Weights of a small GPT-style language model, trained from scratch on English Wikipedia: rotary positions, a variant of Muon for these matrices.
Each number is 500 + 50 x the weight over its row's rms, rounded and kept within 0 to 999. Layers, rows and columns count from 0. Numbers have three digits each. The size before them is the row's rms in percent of the matrix's.

# layer 4 MLP down (transposed), 256x128, rms 0.103, rows 170-186, columns 0-127
106:468566547590444514444544494436451480444479515438528514452463472529511590506489564573439513564578447441491481578574505453555481488631597575475470514480488493445540440478582515363488501399428553457425462523538514551526446514445554518478412544497479546481546471502493461498554584462437467507450518475559471495544555512511483505590463432496497558507584513396484553536485455448519537532385
102:568563580425473475488455535463452521438496537559429640467512515480589458491517515488421491579492574523461526518464477495549470521447452472562440508497580493493623512473477528575470524388526538546446483500497534534528498409497484603495468504460557498436530563539472475487449471482579563452552512454420393550488471553511429507539470503464489590463514388443521422521538554545444413586449
095:501589523530496448516451556535436536476574500492530475528498573520542502570533503496514501495477501530508461536492468476551545465492483465540520429479463547541480487560519516432497644587344439505565414509410492440409503495500532454521498591474407428508528466400482385591391519583516498580615487434536514458503515507593439435482537466554560449470440546466516524498530502493504444465494
097:620409374428488478541509509523552520455499551463571548437531530501421467559438497468585457534579530468516482544503529425543455621503474546480554516496460565512514447476514448449447501385442518505494497534481496507475464466522481503473447577499447526627422342502552456503558530554509482512530459504504594549466593489448525484410500473575575462499539518532410542452544519489467539478470
102:466489544500438476449487463404526568479587572551486604533396571443495461565473556463483430541491506464468475458462429541465456540524415581559464532550504507431467561478484505507486581563500499422402535484601435542501445511514455598540488519399526492519538632606591481525466474479538515528519503430582512416485537460494444480438539557494545471553472459515546456491458429554445475529513
100:555431544531469459421595654596549539514504458416487570506455453544529505500449461498527495544583554489497445501542456536462505540466434415557516516451554420545573522449555443494508482610480492386475493478572530485495454558401510511498484463519528542541494550485510501468508514438490527553445380573462540496549447433449476494506434582511590489525453537509570467402441504395496509521479
105:529497411491561608458461532517544472528450496570421568569484470493507598507452577415523466429484538399541515498540380576461398507445498466411544500504416493519557541490458522487569462533509514514503450556495547475431504529464573545495623560545556451490468551531599524512439367548556509460463431484490542451499481509525461474551505458428607442527491506493495496481402541501536477469469
104:553541496477469458574453454520507510488495470545586535466483494459449515454449465596465563553557546613578506533526499505544514544470447533497459493444406569511482457589547524454400471475539511475445395558505457430522536490430522564524405418464470556449529423525449488509531532505422497517467641502517512476581493496519505491436539551495614471456509344473527491495489556509425584509431
104:543560413543514625503520444573445458522504525447525463546371478471506502511517497605530520505563529572492468544449477543533529498401460499564466500520545470537557484583506400575447546592503433516470470510487563437501481477460404446563502457435488575540509439559541545555459559463518505522515392541418557534505437431508486404549478533494492457497467528596551460466389470435484515448454
102:487482572499502473463535585458528508461506512528487432516468486580443554587577526487560484552471475431501510441451503482474593488457503409511500528517567500477493470463586473397496510513511546525403361575424458477390485525492551556491493556474517394552397553588514580473549561565527432542484479465432570532522560487439608466452503492476549407504523476481492595428528460479528503460554
100:453524567527541511443475480569472524536577605503472547473366445610483568426552430400490566538482459471466520639462414480487512424555460495556510491545497501515509484421515548509427474420471545592472415542504439447538493498506456467464556521538529523509527481468531523470531541578489493510458502411557468492459427373484487489479521464441483476540444581532588571534510411534509524573482
097:517500381464510454533440489541466608534476495468551337491434442545495462468450418498585509486503495434570459492517515524470543512525611540406452561507565522584456412539493461352502486477407486523531548496467542610474571531523520450553506496554484545608475455485488533525448601515544480411476479501454498455488537492542537517528505531503555517440505533575506492474479544547482422567452
104:438603499473415416524485512485521492586499460470512516509461509547472515547439478515500577482567518545467448564553443572438478406429472575537531568513444557514419559489507415537549485470419468546382561491459474519360443512488476492519559414498508579542489434427501428456448479518473517475503477530539463445520504528470529604542509527468539535455500529486513482470570570522570654590497
098:642447552516475456495624495523448463502532467436563392531484488509485424562523450537495447435270558572474497486460478529529481577508543465510530530437512534560480472509485493481446548509470429504530403518528488515456536490473536512541529475443507488546502450423515555534544394485479566539519535402517527506475517521604507581497534404463513541531556474522555484490492573425492485552467
099:594492477593508461600532505595467522503542468482488401481475520502501553489445474498482524537476472528553528461449508478542580562586472478513442516560550473530465531501536474416480454511483495567425419518577520341494515572524505487480515528446475603463454390437569488413513431501558436479508506513495504573547423425455421403543491458491507501569513522488506536550570601484588532468413
101:455492541488557493393462521609516577461476571529563386545522454539489466461443614532498566457395464500492598495572615431533472476504512476455463570470522558499448469576446419507486551479511451487568536461501562539517525448499544431492467472471533439471441398493559528514552359555499475564476531418514517451479467529496531492470483609539469467559446462546467541480575512494553438517515
099:536470477438584451490482546535406499473525480474482564478558493497505479499559341523525589536535447451547541510547459606474441500521483555518509530551441513552418514537433536552518542481574433437578522494471462558523463351558493501478493463408534486482420549484343554495484477484534514591438600459538529541430470628517424454471441512539504469483546481499508484488487521501535546497520
# layer 4 MLP gate, 256x128, rms 0.22, rows 171-187, columns 0-127
115:527460562564562514519507465544426529550441466510512581546534381429558551507458489511478503499616541494503517416499526513478514576544411531528647478445488475505516434436407480539505533595559537559528529537556570432507524532523410604470538520400509571536532568515500491553500529536426512563564490492518432558496463518454492565437460517475504405543460486438442558517544491559412490545553
094:556442529408522474568549510380521572457588463462538498485508609551480520560485499368442461577549566459560508510467522531560581605489476506555426449478459467472501542454563568573507461465537514414477498420442544420460571479466601503539537503574477372499539467481486500491526451511427474561391446463541479492434508465484447548487522452430558521524499484448527520454477504508459563482491
107:497482451652446469464608574441541525501515560497455556460574505507436548560555421469442491546498551460476411503508489654526464449527578497610507455469474536559559551544492518526486427448530466523419539522528507407538518535537516446454546466534476482492532432523419501546519513487384523434445440473415398416526524527491515525420525579434517518455546498535518520534455466495542468505555
106:466424465569465502471363498527518503492443552488429519493521529598466645517503521555538475558563567439501522428460568541482480528521429567465488512410492449509456531486509486515505449495497590502514475440457531527464543468531594441474518432489515474418433358468628485472511511480594502512470512533425473421507407493510490465424490495503487422442503540539460397435478495414540507563453
101:531435468518536521430562494587511414480425364585508436554543433495461477536531576551485549475542495457481491540534495482612516484493505634562497535494534531488461423487537553468573486542464590533428555506576501550444537500566495446488481407578424491473414545449473458421492509470498509590486527503503599459504419587431455505470479549463601500448508533455506495567485509481565501581486
098:555533431536532505507535560415482593433424480575472465476496453539518580523536513478510561585496605499429428472472542494558425550585502565579500472475586473504506410511571528551549386489541563484458559492497473494535459519467509490467505509527542475496479627475528527519447517555577470544589482463507482513494528553523499495527515587452558490480631576495527407493500513556658495441534
101:459466476529511548508510428396521540481527587503579468487398448492488482449433467522495522499508567457473483521524519474538532480499422589519561593584609576551549474411559625479500552518428500467507454535508591412514560579493592488581568548536464436507510406453572484564513574599459508524534525492487438481481506551559435519478458497506475517484416500548519521607538457481512529565458
104:371522545467539554595481597490510421453542573466546565470455576533496553515536476393487440573563483586484527464459565600507465500484527500466513463494463484464516502505409449534497452518595467600546490523509570510495497500464500437407553517479505486501544454488550442540509507534523474565530462473583423542431470429575516502527540558512481382493496631540544516522490536510367523453440
105:511515436492482509532533562480529552530401472457481516490493593600520646467524547506482477480478569457456475471478544390589443491469443586443504520489484530524485529496513531430484548407555461467459505515567491503416567546518473429449489502515566496518453466513501476498446532557383473585529514467645464377461594566538553553563444536563525468430586486487451490523506458568522518451475
104:384507452474544525504471408533498530565497531543532529524611516485521463598442545497496439459497506545500512430526490398483402550446489482477502521474514522479496447449502533432569549406554510544455452459508538524520496507467590514489409477586547503379512422482514533543499408475496642580486452430468490531566528474418425442494528521561558422455573513571486501474570526488608465487454
100:446432515568532518490527455486501465580550483486498555374437517555475478565617580481438550509553474552584372476502560526560474498534520462577414518510452488530478524558533474541570524536604455544502450475446493451491532536457518529479480436566519482502477456492520398530429433491503437461492483512568555500531497571566554446462591463463449559519550420521627592465521454496493422456440
101:480497532459563526454517529473466425564437553538452454520399425485549467489460598445497476456539589583604585501535541454489498461482607525531577477469519498483508447549502465485555447505467402583462486455454579474597502433443492469407589580559474502547543512587443472570493486481497502579499480539466392475461485489436474513489494494440529509438491479438540487479572613577421470484535
104:562501531545541533506522527461402499483536472489485441508399569557522523532568467521477469485448604502474542478517569581397507586531523489566505544533562507483443531611483540552554536565421547453554501539506551453475457476447455558511542587537490500508620514456566528477556486421511535618563611549576472541509436499532437473493451410535535529576582565512496484528484478536619488482509
101:552483458615480564453471414534587577524493487498377517486462478415442596495482467521584526476550497519457462557545405487494527470532564486484490524609519509476486436533565445523472521384536488458549449507494539515515547518440496521402447539543486510437529482624500493532495501504441467422497544476512528490502588519424471466555536530557443561620496460401500505573521490478511561366478
101:455475483500450468478456498511588497503447418449480496526516427468460527560434607528500538491476567515525489470583553530495414537518543523572419436491507531486579509519542435539519557369448494533527519580418551645437529487517492503447488534507448502493398516521483534486504474404482526580496473509404601459460465545550490511531459447541562512404569508558417471557579431406568506505507
092:503440512543524413563518485453630454484556445521418517510496532532439582491449486494579490503509464544467439387507499584476503509443501471431516474550445435545538488527546593473562540465515611557527574483443550484519475433454471484495491494447509404498519453527535632521498409478445444614511480548525508551477526435625474496516462533548526525515561502570474523475514367603498472493518
102:528515453489531480444627434487531550541532464476479383563420464578427541505460550476602471517481552501500432463473479524540484463439488512547462508468575441444538461486412475495471451457586602553497537453499482496561509420501413470553436533459509486505480541489510503497451480444514397502541503465642419470499445513553501420566457594402561490507501424377506533536497483480442546514555
# layer 4 MLP up, 256x128, rms 0.225, rows 171-187, columns 0-127
105:523460529454501522561492528485495602499573489512502563527553561418547487512466472356538530343557513558508543460506456410554512485400505520408500509538490571345505523407479513472511530541484449498478411448489434476420457559559449466519496519545495468507541536554508463445552484450470549486420535438481522498541510519561529520372532455549472480564496510527570510575446444546548431533530
097:475520439590560518446473454433454544468414536414530447492495525391544498482510477496537533489522424460606544503442463407504573427511498478483531449473500422424522503450504506469481450466412469428442550513440497472502434482444509541621574569580459488503469430582430435510503524495428480483500527438468487527493455437495546425596462505581564405499537412509483485572462538598548467480449
102:618498557532566408503463491531491511460424509437511481514476528466455372528422542445506437586525525568506470494460483485469510485557566542455511533471467455473504474464523507495538466391513475558451469542619590545495429512473495560470546538461553473592552411413495588579497456451402469521494472503508512527450562501526472544548382462462607457608565529535501491484445532556515504573457
104:451488505438530496532640545495585486562495468532535471530509498492548522467513486447517543514448504538517452498423514492502420542443462495478537520491545566447549509580490503498567479526576432425538552510509469492462502351501486414547476426492441463540501503486468431525569462615479492585471488627537472426452479572505503546329526595502553503438522501585600535555507526572502533515540
099:393495497478526520487531629526446458584551544454526465487478439508527497536527470511534521480482486441522481513556536408523511492552479507465462544536642453597492466473419503500480496616485496495452521568478527478481468521509550509543549501528396402529542501491411463412507415498570430557445443521509511511496464501530469497469385591539424469417453576574472463521389518521416411496568
096:499395510442520486460558465481485391509445517543533477570491446433494484530475445483608593498465516438543511492576435441525457465469641492458489551445455550498501495573441609518535522494497438466453478521518510489445539478470482542530479488451546532484432440471433538484506444442590565391500526483414468465410480497499562471475551513440472471608550458534490486591455545362551534508579
099:579491404527479527596405525450585421551485480547459463440517423498503501498525534402426509574555463497484520505487533583455427476510520432558472435541541478469516552419441469525497400517546531506525541456408431496503398456481609508428478440461530466516548471524447527525543391531408401531390511489484538539475583475569493505442446501561512494486525467465496513566502455506485606452502
097:585556518468499570504545418438503581495460544493526560532495473459597507372530596477551498506552463416534568427561489475481501450532486492451542513462525420511500528487489459458590592546451509511464420506526497522489484546464505584519442499455464476484540467550513491446550609582534511522526532568553460403456503523535449466462523535542455533381604491537419451430527457619543419560485
104:523503509499496499604542514522435498574515535441380434566561520534470432523471455399523455492561434581443521508527613508463493485481393485412431494505514568455527390512416495463567527581494551440614467444518586507543470591494494462538540508508488521605478480499494505590530476571503541461521493477489473487499502581502589445532467478455534482541476468463543544492553551565497364559503
109:521537579518528456450597441511530597423546522434463612551444399526565467508520487508496461476469440431460525542501457534511486550487560454540462515483510492486492486636535515462505505595589500461404483494483442473547534562456441456467562467486603436473468450478512513572515452485502517549465459411478471537459505376359482599522516474483536510506468536483382403507493509464427529519504
104:404460514506484511492461537499480556426512422462619482518533592488498456485526455491558433545461558541435495417543467468415517510494542509425535491552460410480465538478531537521479534534476500525424456558534529473448542564540542567608428498337501499519558449530519506457408512468453545551484528493585409521533476606451548524454415511550602426528475447481535529573590512427505521502483
099:458481456450532506556557467471457614470495482451488369482441527461528493491594495494372433482553427466455492530506465535459479531575469458438559568537485556524472498538521521497431542583463497498473465523430459548513546574492539544518454501504455503401417605447524482549542551557523537552550488526547466422453461530513552470591550449473498573402481477594578418537442500607483514476583
096:441483439519531557467545500544601502506505518555464458418569469455529508483511514561481448459537416475529487488549507604473552483490524465505527519564351456574559634563534494471556492508549546474582520503426414482499538518434625482496415554485553526460533499472488506523469569450530502467460464579579464368502439527491531528427593530544424481437489439520457569571493507460506457531559
101:427494509463544485568468529468487471523498534462553506577536506565559477502618452475509426536463463529417623352455498475429549481522456588496451600433499503518392479538496531510532456522615546442548580516435398471460499516450439472437486412530423465533586516449466474519473482578502546601544544527534515488458486480507490479428467507509472567477561487520476447462528586435526548444498
100:422534433455575558448540556492589426539588454539483473525451432482461465508526565526447541482452482483519629481500516579498514469618489438514479496598393532451507493563478490529402507466452486529514560602497539571512456480472533471488537422423541547503447520423468495484560562522505566566555465423546519461405531500434510614470457569542433521505550442563450508475488502459466474513586
096:481459364476467499548529559607406411572486516408518481497511422505558536542477588489487459500518442549515510542585443518514429493527499456558454439557527534522466548420463473443497529564498556450471442532505491474497473588506585408508493492523444566499509551537419522453463505533472446386491426576498428502509557546476479603527480525446479504403526414480545496576380495465550523521438
098:468477470524557522488537480539565416428384553540521504516487540567524462369466518542535496441593546505526451461555444531464543478436515469518544486480505427488472467470483409497549439571460599418452457505569570474493529497568472485515535514425471520517444506455458540475548506417486521504389562546512514579490469390464474635574431592406512487487500440473424472563504560560514509537548